config.yaml
attn_scale: 0.125
parallel_block: false
init_std_up: 0.0395
lr_mult_o: 0.917
doc_mask: true
Each number is 200 + 20 x the weight over the matrix's rms, rounded and kept within 0 to 999. Layers, rows and columns count from 0.

# layer 4 MLP down (transposed), 640x160, rms 0.0492, rows 565-608, columns 0-79
192,149,198,204,191,182,227,223,264,179,225,190,167,221,174,208,189,192,176,222,192,197,193,193,178,214,221,185,193,148,180,223,207,224,210,180,186,164,197,190,208,179,229,198,201,207,212,206,213,198,181,174,194,218,222,218,217,244,220,184,204,210,223,161,204,234,195,177,173,228,219,205,161,214,197,189,150,201,189,194
201,171,212,181,200,236,186,237,180,178,190,196,211,197,177,223,223,173,253,191,196,195,220,177,211,217,209,167,224,194,199,187,218,187,219,207,196,139,249,129,177,184,201,207,228,171,223,173,188,217,188,180,176,216,182,206,200,170,185,210,163,182,184,198,199,218,182,223,203,177,185,178,209,185,191,234,191,196,182,208
178,209,170,225,211,188,198,162,198,205,185,183,150,201,175,199,208,237,211,149,206,184,214,185,213,193,210,194,215,209,157,177,180,177,228,187,221,197,191,229,177,180,247,230,200,178,219,194,193,198,178,223,211,181,215,193,210,189,185,243,217,181,193,192,236,209,171,183,202,194,173,197,216,210,193,214,227,200,199,212
197,196,189,207,175,209,189,202,196,217,207,186,154,224,184,176,200,211,196,216,223,222,195,207,200,210,221,193,186,194,178,135,205,215,196,197,223,193,233,201,184,222,156,214,208,196,203,210,184,197,180,236,214,183,208,185,194,234,214,166,198,194,215,178,207,226,278,241,205,182,195,194,194,213,202,212,247,227,190,194
185,181,225,196,226,223,213,213,201,215,164,202,224,160,190,200,160,201,193,218,225,230,192,199,224,186,192,257,177,218,208,188,203,216,163,180,166,201,176,216,218,166,205,227,178,158,199,196,181,169,221,213,212,196,208,212,177,213,189,208,197,186,193,188,199,202,201,199,170,235,204,196,210,216,177,203,167,206,202,214
153,196,177,166,222,162,200,156,212,217,221,216,234,215,191,207,211,213,196,202,213,194,206,178,198,204,262,227,174,200,181,182,196,179,186,199,231,234,196,185,201,216,212,186,203,209,233,226,187,170,222,178,226,195,165,202,216,191,196,212,158,210,168,234,183,170,231,237,217,196,194,229,170,189,193,153,203,189,164,217
180,225,207,224,189,217,211,196,201,197,149,178,176,244,179,196,173,213,179,217,194,205,229,206,172,210,253,191,185,178,213,166,190,235,213,179,209,168,206,181,183,204,169,217,196,217,221,218,208,202,186,209,185,170,217,166,254,204,214,167,216,243,200,194,222,238,195,206,229,189,185,224,203,202,179,208,198,188,179,221
178,242,184,192,169,160,163,202,186,202,202,227,179,210,224,197,203,181,159,208,228,196,226,203,222,213,202,193,183,189,181,210,216,189,208,230,225,168,212,202,245,225,189,189,175,213,224,179,182,218,190,184,189,218,219,201,197,173,193,206,169,179,176,171,189,243,197,183,186,190,200,201,221,151,176,244,209,160,209,190
200,219,217,194,223,199,175,166,199,214,213,186,198,214,216,192,217,189,187,218,227,181,212,201,175,221,209,190,199,182,214,191,213,194,161,204,220,214,187,196,213,208,223,180,174,193,196,197,196,203,182,204,186,195,218,183,180,224,199,209,193,193,218,191,232,220,175,226,210,225,214,217,212,155,191,232,210,191,193,163
206,175,208,146,192,206,211,195,181,194,229,204,213,196,223,251,177,209,215,193,216,218,205,210,201,205,227,208,194,190,195,202,199,193,199,197,166,197,205,183,177,219,216,175,216,196,179,159,192,186,238,203,206,208,201,164,174,181,211,221,204,188,230,205,189,210,151,172,182,238,209,220,201,188,207,218,178,189,224,202
195,252,194,174,194,198,185,188,163,190,202,216,192,208,164,192,193,183,183,197,190,199,223,208,198,201,199,209,241,202,214,205,216,163,172,206,187,202,138,211,203,176,204,202,192,202,221,196,227,170,220,191,224,196,196,200,206,198,200,195,214,190,210,243,148,219,194,233,241,228,206,216,208,222,163,182,238,177,230,187
196,190,205,188,206,198,185,183,221,189,192,204,223,201,198,196,174,216,187,216,161,188,198,201,181,210,205,207,215,230,195,175,205,177,212,168,196,204,153,212,180,208,248,208,193,198,199,201,192,206,239,184,184,172,214,197,167,182,179,222,207,212,197,178,222,222,161,199,223,228,202,178,188,203,199,207,227,193,207,217
203,181,199,217,209,200,181,188,175,223,198,202,224,219,195,222,191,207,215,169,234,183,215,205,236,162,199,186,191,208,227,217,219,205,182,185,185,156,210,225,219,171,195,225,215,200,183,204,221,188,205,187,191,218,195,201,197,159,186,186,153,199,255,187,211,178,187,180,202,183,194,187,205,183,196,203,186,203,202,213
187,207,192,180,188,222,194,185,189,206,222,193,195,228,200,203,218,172,175,203,186,193,185,195,238,209,195,208,195,223,178,210,186,180,194,227,196,198,192,155,187,192,216,177,207,181,166,178,172,214,174,202,199,190,182,184,236,197,196,223,212,208,226,208,211,206,197,178,210,214,213,210,204,205,202,199,188,183,201,191
163,203,201,214,184,197,212,224,220,228,170,189,212,197,169,202,185,202,192,168,211,208,168,215,195,202,225,235,188,229,167,193,202,186,224,192,220,209,187,191,215,244,188,201,197,206,197,177,244,199,252,210,209,187,171,204,197,195,198,217,193,197,136,202,197,233,164,164,171,222,212,180,188,185,204,188,221,163,191,203
196,182,208,218,209,201,203,179,183,190,191,179,207,228,199,203,192,187,235,195,219,200,186,230,208,211,189,192,193,217,229,209,172,203,221,215,196,196,205,175,168,184,204,196,180,199,199,207,196,177,178,207,212,213,187,193,195,199,188,212,246,212,204,188,184,187,195,168,194,220,198,213,181,195,187,222,201,232,186,207
162,221,207,189,201,177,164,200,207,193,230,175,238,204,224,224,234,222,223,195,204,218,205,173,198,183,205,204,204,197,184,217,188,213,183,185,222,204,183,223,199,204,203,177,192,208,193,205,225,197,211,198,195,186,232,209,216,229,154,203,192,186,199,173,191,213,207,174,186,207,205,200,196,198,196,191,168,199,197,208
226,185,201,217,207,182,184,225,202,193,188,204,197,176,174,197,203,196,178,186,184,205,206,209,222,210,192,189,223,185,193,198,185,207,205,175,199,209,196,179,175,209,196,184,193,204,209,204,206,190,216,211,198,188,180,182,235,227,168,216,207,193,240,197,226,246,182,167,216,182,171,239,169,205,228,192,199,213,216,195
185,236,173,210,184,163,207,162,204,220,197,194,216,213,189,237,189,193,161,160,178,131,219,188,174,156,210,190,190,241,201,176,205,186,188,212,210,208,188,181,182,194,189,216,149,184,202,194,212,177,214,223,208,203,195,196,192,202,207,175,176,192,221,217,207,183,243,223,218,197,178,205,238,215,179,170,224,201,181,187
168,162,223,195,206,217,211,205,201,220,195,212,210,203,170,179,211,222,199,223,201,171,231,188,211,211,177,203,210,199,191,156,167,215,184,219,201,188,196,235,200,182,184,187,183,194,218,144,209,180,185,207,195,210,216,189,189,194,205,216,158,177,196,214,179,226,208,239,193,205,180,219,187,204,222,204,224,225,193,212
167,201,179,174,204,215,188,211,199,184,209,222,191,234,209,206,178,191,184,199,211,188,203,219,224,191,223,161,190,191,199,202,231,196,190,163,202,194,212,205,244,215,205,203,204,180,226,190,188,209,195,197,191,174,185,211,194,211,207,182,211,205,174,187,217,211,182,160,240,234,186,216,164,211,193,182,210,218,184,181
200,168,199,224,186,212,188,207,226,206,225,213,197,166,191,234,191,195,228,201,176,178,181,203,202,216,198,201,224,219,200,215,209,189,214,169,195,197,223,203,179,182,206,186,203,216,181,225,182,165,186,209,219,159,196,218,188,194,201,193,222,219,222,200,203,209,196,192,192,190,234,180,177,200,215,182,186,219,206,220
239,230,194,164,188,197,169,207,168,189,197,188,170,203,203,198,222,230,213,204,221,189,189,193,191,188,216,188,188,179,208,216,193,199,218,221,185,224,164,224,192,219,215,196,220,200,209,171,226,205,204,208,188,191,184,148,199,165,190,200,188,212,202,180,186,236,235,191,224,209,221,193,173,179,251,177,217,191,188,201
236,160,223,197,184,215,217,246,173,195,230,208,194,207,198,220,230,148,236,183,197,192,186,186,201,193,196,164,184,161,200,215,190,192,184,219,201,182,220,210,168,185,244,198,213,218,226,222,174,222,216,211,216,203,213,205,229,208,180,200,185,225,196,188,252,229,176,185,170,228,171,230,203,192,163,191,182,209,215,173
176,192,207,183,230,193,188,211,175,178,164,173,218,216,198,202,230,194,209,217,202,214,235,195,203,231,196,210,204,206,187,206,166,180,225,170,192,200,202,188,208,193,206,199,193,215,212,190,245,222,213,191,205,171,184,162,179,183,203,177,187,238,181,217,198,214,221,193,221,213,226,201,187,201,201,198,202,215,212,210
231,194,214,207,228,227,211,151,183,209,226,225,174,259,199,187,186,217,205,171,238,222,175,195,233,196,189,251,174,194,176,195,192,204,192,208,184,165,188,201,205,173,209,207,174,162,191,179,171,187,206,228,187,195,201,215,150,216,221,227,208,222,216,199,204,233,162,178,238,200,202,193,192,182,208,217,191,204,206,218
198,250,168,197,203,188,230,184,168,205,201,221,175,205,195,200,225,198,211,223,198,166,211,203,212,199,190,208,222,205,231,177,244,152,209,191,199,184,214,196,164,181,231,195,218,213,212,193,243,243,192,202,190,186,206,191,204,226,224,191,188,211,201,179,196,204,182,199,202,188,191,218,178,176,195,183,246,168,206,236
228,225,192,189,199,174,202,193,183,207,232,171,210,187,202,179,207,212,202,207,185,150,177,193,180,223,209,191,197,202,189,211,181,216,195,192,192,224,177,206,202,214,235,228,172,228,185,210,183,194,240,193,208,202,193,174,178,206,198,223,191,191,230,205,200,224,187,184,209,230,200,161,156,178,225,179,196,201,199,226
199,208,145,186,195,196,214,192,234,208,194,225,207,232,206,191,225,172,198,233,188,233,197,183,190,179,204,181,193,207,190,190,205,187,206,228,159,196,205,186,202,193,223,182,179,241,236,186,186,202,218,183,184,219,202,223,191,194,203,217,175,190,228,221,231,205,211,185,196,200,193,196,177,178,190,214,198,182,201,211
204,221,194,203,239,164,245,209,196,188,170,222,185,219,207,158,171,154,205,222,215,197,222,190,225,192,190,194,245,202,205,177,203,180,200,188,179,152,169,181,231,200,214,229,222,217,187,225,205,191,169,184,171,186,195,207,243,183,243,178,235,232,216,167,180,158,199,215,164,221,207,214,185,227,165,187,183,193,187,204
166,192,217,199,247,202,230,152,188,183,213,207,165,183,211,215,163,224,166,199,199,240,153,205,199,196,180,208,197,209,195,190,168,157,218,188,211,209,243,187,208,204,169,219,175,200,187,208,229,193,211,168,206,172,193,204,192,192,194,174,226,190,224,205,197,200,197,184,182,191,189,188,221,224,233,217,215,190,204,223
212,223,187,209,220,205,153,197,194,233,195,224,182,198,211,194,217,203,151,186,183,192,196,204,208,216,210,218,192,205,209,154,180,208,182,197,194,164,200,212,197,217,202,217,190,195,182,214,217,202,173,206,179,219,191,171,193,190,193,173,186,220,217,225,197,212,235,190,170,191,221,202,173,189,231,189,191,203,215,174
230,210,192,204,236,204,216,180,181,179,205,205,246,210,221,217,220,190,224,195,183,197,163,180,202,193,231,182,201,226,195,229,174,174,196,205,174,199,180,208,189,206,154,178,196,233,202,207,182,231,211,229,206,176,183,222,162,184,229,211,227,207,203,197,205,185,163,189,173,200,222,174,216,174,216,208,201,200,194,195
212,203,207,189,197,172,208,198,214,168,156,188,193,182,244,216,199,222,186,185,205,198,151,187,246,177,201,235,187,233,196,189,184,186,204,197,223,216,238,183,210,201,210,188,178,185,180,196,196,177,209,192,199,230,223,204,218,180,192,182,159,205,224,191,193,192,241,165,172,218,179,219,221,206,180,191,230,182,190,237
209,223,185,191,225,223,197,211,186,151,194,181,194,194,187,209,195,217,198,162,202,231,189,234,224,231,239,183,194,208,223,157,221,214,200,200,203,217,198,190,205,215,190,245,199,177,168,217,197,208,182,193,207,198,225,200,218,155,202,165,220,221,170,215,222,193,180,193,162,195,187,211,177,207,202,204,162,183,189,203
203,192,187,199,195,178,233,236,238,209,210,208,184,228,182,184,212,184,191,216,195,208,179,224,154,198,179,179,187,188,196,179,223,196,214,176,228,188,180,195,187,223,225,201,212,228,209,192,238,218,213,208,145,194,199,184,181,236,183,202,191,213,204,165,190,194,166,189,198,203,176,194,190,215,217,209,187,169,232,211
212,155,219,194,191,156,236,213,198,205,209,184,199,194,201,200,201,193,195,244,191,208,220,193,205,191,209,207,219,191,217,180,217,194,191,197,188,205,216,181,165,195,229,205,204,172,177,191,197,211,221,216,167,186,184,166,182,179,193,214,186,193,175,196,209,226,185,182,202,228,201,182,197,181,171,185,199,228,183,197
204,202,217,180,208,217,188,176,200,222,215,217,200,193,225,249,214,208,204,158,188,191,164,206,188,220,221,217,209,218,227,166,199,184,202,202,205,227,227,189,205,190,194,174,185,196,183,193,227,199,175,214,196,216,202,242,199,204,220,191,200,188,178,169,218,189,226,196,209,189,224,188,162,221,208,185,199,204,216,211
237,191,186,190,195,191,196,188,181,223,201,207,190,197,180,205,222,201,187,213,194,220,195,215,173,211,226,168,207,176,194,192,224,213,223,214,205,204,162,202,177,230,210,205,211,200,228,225,210,211,214,213,177,173,223,211,224,200,200,198,204,226,198,186,196,171,234,204,165,201,184,227,178,201,208,200,189,216,205,154
184,193,197,221,180,191,191,193,168,192,208,217,236,201,194,227,226,215,172,152,230,201,217,197,167,188,141,190,217,182,194,237,207,184,221,180,167,213,184,189,167,163,215,215,184,210,199,208,184,193,219,175,215,176,235,240,201,206,199,199,192,193,192,172,186,193,183,177,221,210,192,181,163,205,203,218,201,207,215,188
192,181,164,169,221,227,189,199,189,234,203,202,134,221,202,214,165,208,224,188,211,209,179,197,199,223,249,230,226,178,210,229,190,206,191,284,206,144,240,194,223,179,162,159,194,213,186,203,185,216,180,222,226,189,197,178,180,182,221,223,219,154,195,200,200,203,204,213,185,197,180,175,233,191,189,231,223,231,241,185
186,211,193,195,175,150,199,204,247,190,186,203,205,176,219,215,198,169,220,191,198,162,191,167,183,217,203,233,204,188,210,221,214,155,210,221,200,207,176,214,206,218,195,170,181,181,209,201,203,195,203,206,194,196,199,204,196,198,205,177,181,193,181,218,224,169,213,219,201,242,166,215,222,200,179,163,178,229,216,208
218,220,203,210,190,234,206,193,235,229,165,189,181,164,200,244,218,191,182,198,242,186,173,203,203,199,232,243,221,215,171,235,205,215,193,195,201,200,170,157,184,194,165,207,220,197,228,207,153,204,223,187,221,200,210,170,193,196,211,201,220,197,178,187,182,247,208,227,171,200,161,209,164,199,189,177,163,188,182,251
173,165,226,213,189,160,208,200,209,230,191,256,265,203,199,249,148,196,178,210,201,202,230,164,233,202,216,183,184,216,204,196,166,186,221,179,218,205,185,200,202,201,189,215,191,212,182,187,189,186,191,181,189,216,232,198,184,225,169,172,204,204,216,217,208,152,227,163,180,190,243,196,199,224,208,196,195,203,170,222
# layer 4 MLP up, 640x160, rms 0.192, rows 566-609, columns 0-79
186,166,178,190,222,210,233,170,187,188,208,232,171,187,230,200,193,239,176,163,211,187,184,197,196,189,170,204,177,181,188,219,194,195,201,208,181,222,160,191,216,194,229,197,205,213,196,226,169,209,220,223,226,218,219,190,185,171,199,218,194,236,212,178,212,205,198,196,181,175,189,221,193,202,206,173,212,210,212,186
198,198,163,220,204,223,207,190,189,201,192,210,183,187,197,217,233,248,174,196,204,186,217,224,240,173,198,209,189,174,218,207,203,238,215,196,190,217,200,212,204,200,166,203,183,220,229,161,222,194,144,195,202,192,196,198,181,226,185,200,207,200,189,161,189,171,154,205,223,198,257,181,170,170,207,201,215,214,225,193
172,243,243,225,205,197,199,179,199,199,218,179,192,181,217,187,219,191,165,222,217,220,209,162,216,160,176,232,204,200,155,169,215,216,174,235,194,196,167,222,203,233,198,180,190,185,218,185,188,208,211,192,211,218,235,209,191,202,195,175,199,190,214,217,202,223,202,201,227,189,177,193,236,185,188,196,203,219,179,200
176,180,213,209,208,201,218,175,185,192,219,194,204,192,180,204,217,194,168,215,196,192,181,207,182,194,201,238,213,193,214,164,205,209,227,197,191,208,189,202,151,209,198,226,213,188,224,195,189,195,229,220,210,190,202,202,211,217,201,211,165,202,221,185,190,191,169,208,231,212,192,190,190,207,205,213,204,206,230,194
204,195,235,211,164,184,170,206,175,147,150,170,214,218,211,215,185,192,217,235,203,188,172,196,176,186,192,222,196,199,214,199,176,169,196,204,182,205,223,181,191,173,232,200,198,153,204,190,170,199,219,218,188,203,164,224,196,187,163,181,146,194,208,229,205,201,196,208,227,214,185,193,192,213,206,186,235,192,188,182
185,184,200,165,211,201,182,176,231,225,182,192,223,197,204,216,210,218,230,205,204,221,176,187,196,185,213,177,201,186,214,229,161,214,204,209,171,222,214,213,224,201,195,204,209,221,226,216,199,225,227,175,211,198,218,210,224,195,207,186,223,202,198,208,179,201,205,203,183,150,213,159,177,225,201,189,219,197,232,232
180,175,219,166,150,253,200,182,232,257,204,178,229,191,197,217,209,214,225,204,234,217,172,222,235,158,167,199,168,166,201,182,215,167,221,196,189,238,167,173,212,247,191,227,232,194,193,209,225,190,204,174,212,206,201,212,195,235,255,194,156,193,206,220,198,198,213,204,224,222,185,199,197,181,164,228,197,221,188,193
228,179,206,204,163,172,228,227,187,189,234,203,191,214,201,183,197,211,214,218,197,199,168,201,208,219,176,216,237,176,199,166,202,201,124,167,199,207,229,192,176,209,182,229,210,249,216,173,193,211,170,193,238,208,255,187,220,240,214,228,194,205,218,203,199,207,197,216,237,226,178,189,201,197,196,185,196,209,199,199
212,198,183,188,171,196,173,216,247,158,197,235,235,190,202,179,191,194,208,200,206,228,190,220,172,236,210,235,201,212,237,193,194,189,194,202,207,214,183,224,207,191,187,184,177,193,193,205,183,191,188,232,221,196,134,207,203,222,237,175,199,201,185,172,221,184,193,218,188,198,154,185,219,190,240,206,224,216,195,186
218,193,217,172,182,182,152,180,195,203,165,198,204,202,175,219,230,193,217,199,163,219,211,181,207,199,178,183,206,190,204,212,168,235,190,199,193,225,179,228,200,224,209,181,173,188,217,190,186,161,179,157,204,209,254,184,166,194,201,187,221,211,166,185,177,186,211,238,185,240,214,182,204,244,211,172,225,201,213,170
207,221,195,177,186,184,203,187,196,215,238,164,196,206,229,196,215,187,219,222,218,204,231,212,177,192,169,187,135,199,184,242,202,224,200,182,138,215,216,220,191,232,215,224,215,197,224,209,192,205,222,201,157,221,170,246,214,212,213,174,199,206,206,221,159,204,199,201,211,178,214,212,206,179,212,204,205,192,225,199
183,177,200,187,218,211,228,200,192,209,202,189,215,199,213,216,185,168,210,170,208,214,216,204,188,215,203,176,205,209,187,214,208,185,198,206,216,211,206,208,217,203,213,190,217,209,183,184,163,184,196,193,203,212,181,159,216,193,202,180,205,204,194,207,212,222,175,205,227,212,188,198,204,192,210,166,188,245,188,215
182,201,199,197,232,219,187,206,216,194,218,202,180,209,208,175,182,226,214,192,223,211,208,202,195,193,211,177,176,200,248,206,231,191,187,196,182,186,201,212,220,184,201,189,220,214,226,193,234,203,206,232,207,186,217,202,184,184,214,187,228,162,188,224,202,220,207,241,196,161,203,178,208,239,204,215,192,196,204,217
211,204,173,192,194,174,216,235,185,208,224,250,231,205,168,178,180,191,202,204,221,214,220,180,174,188,210,181,197,176,204,168,164,190,187,196,183,211,158,168,196,184,165,212,240,203,205,187,193,182,213,258,196,208,182,213,174,221,217,222,209,178,197,146,202,205,199,224,194,222,211,199,190,177,192,245,228,213,202,234
195,217,204,203,203,179,167,193,216,179,198,204,199,205,184,198,212,202,201,188,202,179,216,183,197,230,195,187,225,190,193,203,179,201,214,198,212,204,232,197,210,231,209,201,210,224,228,222,215,214,184,188,206,211,202,209,178,204,197,174,196,212,165,178,214,202,186,209,199,211,167,195,203,200,186,189,212,171,222,187
185,225,185,184,213,180,236,195,175,219,189,236,221,177,203,186,218,210,196,210,243,208,196,186,212,178,189,186,162,193,198,205,198,224,239,209,200,204,170,186,197,224,215,195,182,221,195,197,206,176,205,196,206,180,218,187,195,190,191,218,190,168,205,169,174,193,215,197,181,214,199,255,192,196,203,187,221,218,203,214
194,221,191,202,170,198,205,222,178,195,149,172,221,185,171,207,195,201,212,193,209,213,213,197,206,175,218,175,223,223,204,187,179,245,199,198,212,209,183,193,218,191,218,164,222,201,192,211,181,211,194,180,201,212,195,192,219,208,181,227,194,177,217,217,196,217,170,197,211,194,206,201,202,176,179,185,196,203,214,193
199,194,194,188,193,207,183,177,177,224,200,233,201,185,163,181,215,226,205,186,157,175,224,192,176,195,185,180,222,195,192,159,222,229,197,221,193,202,150,178,150,207,194,257,206,214,202,153,192,188,192,167,208,203,170,182,218,178,207,183,171,206,215,190,226,227,187,203,237,209,206,202,222,208,186,177,196,199,231,229
185,188,187,202,182,237,228,168,218,188,210,199,238,202,203,184,177,213,195,202,222,172,244,185,227,210,213,199,207,240,238,219,208,220,238,206,159,227,167,194,218,151,168,162,198,192,181,191,225,225,181,222,213,192,203,205,202,177,222,214,194,167,198,181,206,214,177,217,184,173,209,191,198,221,191,220,180,222,188,200
182,200,211,209,214,196,196,200,204,190,198,203,208,199,199,190,233,209,179,219,201,204,210,214,186,175,226,138,199,176,200,193,193,222,196,203,207,206,199,214,203,170,186,219,221,205,245,174,210,183,212,212,220,239,190,182,195,172,198,198,155,188,205,193,198,201,195,198,177,171,204,205,173,208,181,171,194,208,224,211
179,202,206,194,207,210,205,189,218,212,204,186,189,176,161,221,199,205,193,211,228,209,200,179,198,209,205,196,198,180,215,226,229,168,216,212,192,217,208,202,201,205,188,185,202,183,248,196,191,200,238,216,218,200,219,187,208,203,197,190,161,202,221,209,157,218,197,184,194,187,162,194,235,202,187,208,214,176,208,217
121,182,201,209,191,230,186,206,244,193,218,194,210,157,201,224,210,154,206,202,183,155,228,206,217,165,172,193,213,225,183,187,212,194,186,205,225,220,204,186,201,212,213,219,229,188,190,172,225,174,229,213,214,209,171,213,221,175,203,163,172,224,167,186,212,224,182,207,211,213,216,191,223,184,228,197,228,223,198,216
195,219,162,167,159,184,236,212,201,181,168,201,181,212,165,238,215,172,179,191,198,232,217,201,215,218,159,192,194,167,211,197,218,254,218,182,206,199,211,242,219,216,214,185,235,222,251,202,209,201,182,166,231,209,202,218,195,189,231,196,198,203,214,200,192,186,199,183,170,187,185,169,158,160,149,222,193,191,222,205
207,211,171,187,204,192,200,246,168,182,201,193,205,208,184,201,209,217,191,205,185,229,230,210,206,220,201,197,211,217,216,198,260,164,178,216,223,198,189,197,192,191,215,186,170,214,218,179,212,204,186,218,169,227,197,216,197,167,206,201,226,186,221,207,203,211,203,218,239,209,210,219,220,211,191,177,202,173,178,227
177,229,196,212,203,226,211,217,197,194,184,189,204,193,215,223,190,217,192,198,188,206,151,238,231,208,212,256,166,176,211,189,227,195,204,223,213,209,181,205,211,199,195,198,203,210,172,161,194,222,186,235,192,197,166,185,209,219,187,199,218,180,231,183,194,227,189,219,234,208,223,172,164,200,234,196,231,229,232,221
185,192,232,192,192,201,188,195,221,218,186,232,175,193,227,256,209,202,245,209,199,193,208,143,231,182,176,209,166,178,200,191,167,187,226,191,205,224,224,220,185,203,223,164,216,222,184,176,206,187,207,177,213,208,197,184,194,206,189,208,191,217,211,199,229,216,214,177,199,183,190,214,180,180,192,183,213,186,198,170
199,163,208,193,202,218,197,213,207,184,250,222,189,175,235,161,210,200,236,202,158,212,192,145,220,181,236,175,171,185,181,193,215,212,192,255,177,190,189,163,177,173,210,193,221,190,209,212,189,181,221,222,196,211,198,188,230,219,205,175,236,206,176,223,211,168,207,202,185,197,197,205,182,213,212,202,220,222,197,185
205,193,177,196,150,207,226,198,184,211,192,197,192,209,190,194,226,158,167,189,202,173,187,192,194,198,181,182,204,192,193,224,232,205,176,198,209,258,226,180,230,196,209,217,203,174,197,179,188,217,177,193,199,204,184,224,207,183,222,207,254,202,194,191,170,190,198,206,173,197,168,191,203,208,193,200,205,204,205,215
209,198,205,184,231,201,219,220,182,221,203,231,152,202,200,179,169,174,231,204,278,217,248,148,173,130,206,172,244,209,196,208,204,173,181,255,187,199,196,209,204,179,216,185,212,208,207,216,198,208,217,167,204,190,193,215,209,186,194,193,232,216,177,173,190,171,197,192,209,244,196,197,206,219,205,183,196,198,199,241
196,195,199,205,216,199,241,223,199,194,196,199,233,210,213,206,182,217,226,187,184,214,172,221,222,183,189,180,188,159,159,186,183,204,205,187,208,231,178,205,234,242,166,210,159,216,206,229,192,167,233,173,169,190,212,200,174,195,170,238,193,220,209,211,175,224,181,215,212,196,223,198,204,173,218,207,215,201,183,206
192,162,170,233,196,216,213,196,210,203,203,221,220,212,208,223,182,219,200,204,211,204,201,201,187,193,188,206,215,165,205,197,205,185,173,212,212,205,185,174,220,211,211,183,188,178,200,192,200,202,188,227,188,169,216,204,189,177,170,203,191,208,211,189,207,234,200,233,205,195,231,197,209,204,176,165,215,191,167,193
229,208,181,219,196,204,199,170,165,202,177,247,219,231,196,230,227,215,208,185,191,171,203,195,206,187,188,201,221,191,204,200,203,225,172,228,167,203,191,183,201,220,235,170,178,194,203,164,220,195,219,209,195,200,213,197,175,200,202,214,187,205,202,184,187,201,183,189,187,189,191,196,176,185,186,184,191,196,204,193
221,182,230,173,226,179,190,215,194,184,177,228,164,148,207,200,215,180,193,199,190,186,205,198,198,205,194,206,210,204,191,218,187,188,217,238,190,193,184,203,210,187,185,195,183,224,187,199,213,176,201,181,251,175,194,233,189,211,179,191,204,199,202,239,160,199,163,216,155,227,236,199,191,191,196,195,186,170,214,182
221,168,202,203,171,221,172,184,212,166,176,213,225,176,199,200,200,200,185,183,182,210,138,208,220,226,211,223,178,211,219,179,216,204,206,202,201,215,160,210,208,221,228,196,177,201,216,235,214,228,194,181,190,218,170,208,201,180,227,218,227,203,167,181,176,187,194,229,189,206,206,207,176,164,192,197,197,214,201,201
228,252,165,212,211,187,190,205,204,200,219,206,184,216,184,211,229,184,188,189,200,221,204,213,231,203,227,203,213,192,234,216,185,159,173,208,182,187,221,235,210,174,175,192,211,171,227,199,174,234,228,216,219,215,210,246,214,250,229,188,224,166,220,177,201,202,174,173,191,185,169,211,199,194,237,173,224,187,202,239
228,204,187,231,236,176,216,187,195,201,226,163,192,190,214,259,179,190,205,209,203,158,209,202,174,243,195,207,179,157,225,184,156,214,218,192,200,201,171,219,196,214,179,237,224,217,187,182,212,190,177,198,238,198,195,183,166,190,188,176,181,225,202,182,192,221,193,209,231,180,218,192,199,224,198,199,220,176,208,202
179,201,198,186,170,196,213,214,189,234,195,196,186,206,216,234,215,210,176,215,177,189,193,185,191,209,184,174,199,201,179,200,186,163,194,201,189,237,217,208,173,207,186,200,224,150,185,214,182,241,204,201,199,195,216,190,194,223,207,204,200,240,172,191,192,212,184,208,223,193,199,177,233,227,181,209,222,148,220,226
218,148,206,166,204,189,140,195,178,196,183,202,175,235,199,181,199,196,230,220,180,216,206,190,221,181,183,211,191,209,175,193,210,188,176,174,201,227,183,186,195,198,210,182,222,187,194,197,228,209,221,196,208,208,188,211,200,216,193,214,210,179,218,169,227,214,198,202,210,217,205,166,213,217,189,179,216,212,211,185
195,185,189,227,167,195,197,186,190,183,194,202,245,192,201,215,230,205,211,190,211,182,201,204,220,211,213,184,168,164,220,227,192,239,211,186,183,209,192,201,211,253,198,205,230,189,190,225,215,212,177,222,198,216,182,185,236,225,219,185,219,180,197,190,164,186,194,203,215,183,186,188,193,217,205,199,240,209,230,200
217,197,187,203,199,177,226,229,155,203,240,180,160,218,207,222,245,189,243,194,221,246,149,195,162,193,229,171,194,181,199,202,229,180,224,238,209,245,178,205,214,189,179,208,201,187,175,195,157,198,196,180,175,206,157,234,206,173,202,207,175,165,208,180,174,221,218,207,190,179,209,213,189,182,172,172,224,206,175,203
213,156,218,194,210,192,239,253,206,179,178,249,204,218,191,200,185,212,230,209,190,220,189,193,203,170,189,212,194,194,200,214,186,205,190,246,187,212,174,195,173,167,185,164,190,206,197,186,213,240,184,229,192,181,138,172,179,215,209,166,201,195,198,173,220,241,204,193,179,203,215,219,180,222,185,209,215,226,183,233
188,160,162,199,188,222,219,212,189,197,182,195,162,184,198,228,232,180,163,236,177,202,217,235,202,210,203,207,222,198,174,229,194,194,191,215,178,235,182,215,183,242,202,182,197,224,177,185,179,204,196,189,202,173,203,183,219,187,208,189,214,190,192,205,183,225,196,232,218,225,186,215,205,232,177,230,182,191,210,221
189,203,151,191,218,182,231,213,168,187,231,179,156,174,189,208,218,145,223,190,173,205,218,186,190,167,184,191,161,163,202,193,212,226,204,226,188,205,207,207,209,212,237,214,238,189,178,219,183,218,191,220,200,198,198,191,188,220,195,198,221,185,201,220,184,218,199,202,200,223,218,177,189,216,191,216,236,160,207,221
219,215,197,200,222,218,204,184,197,204,172,198,174,207,177,201,223,213,210,196,205,237,191,241,218,188,198,188,159,165,192,214,208,192,189,162,156,238,227,200,208,189,173,225,169,205,214,161,206,208,193,150,198,177,217,208,181,223,197,201,184,266,205,189,194,170,193,223,167,217,214,219,205,215,239,208,207,206,239,216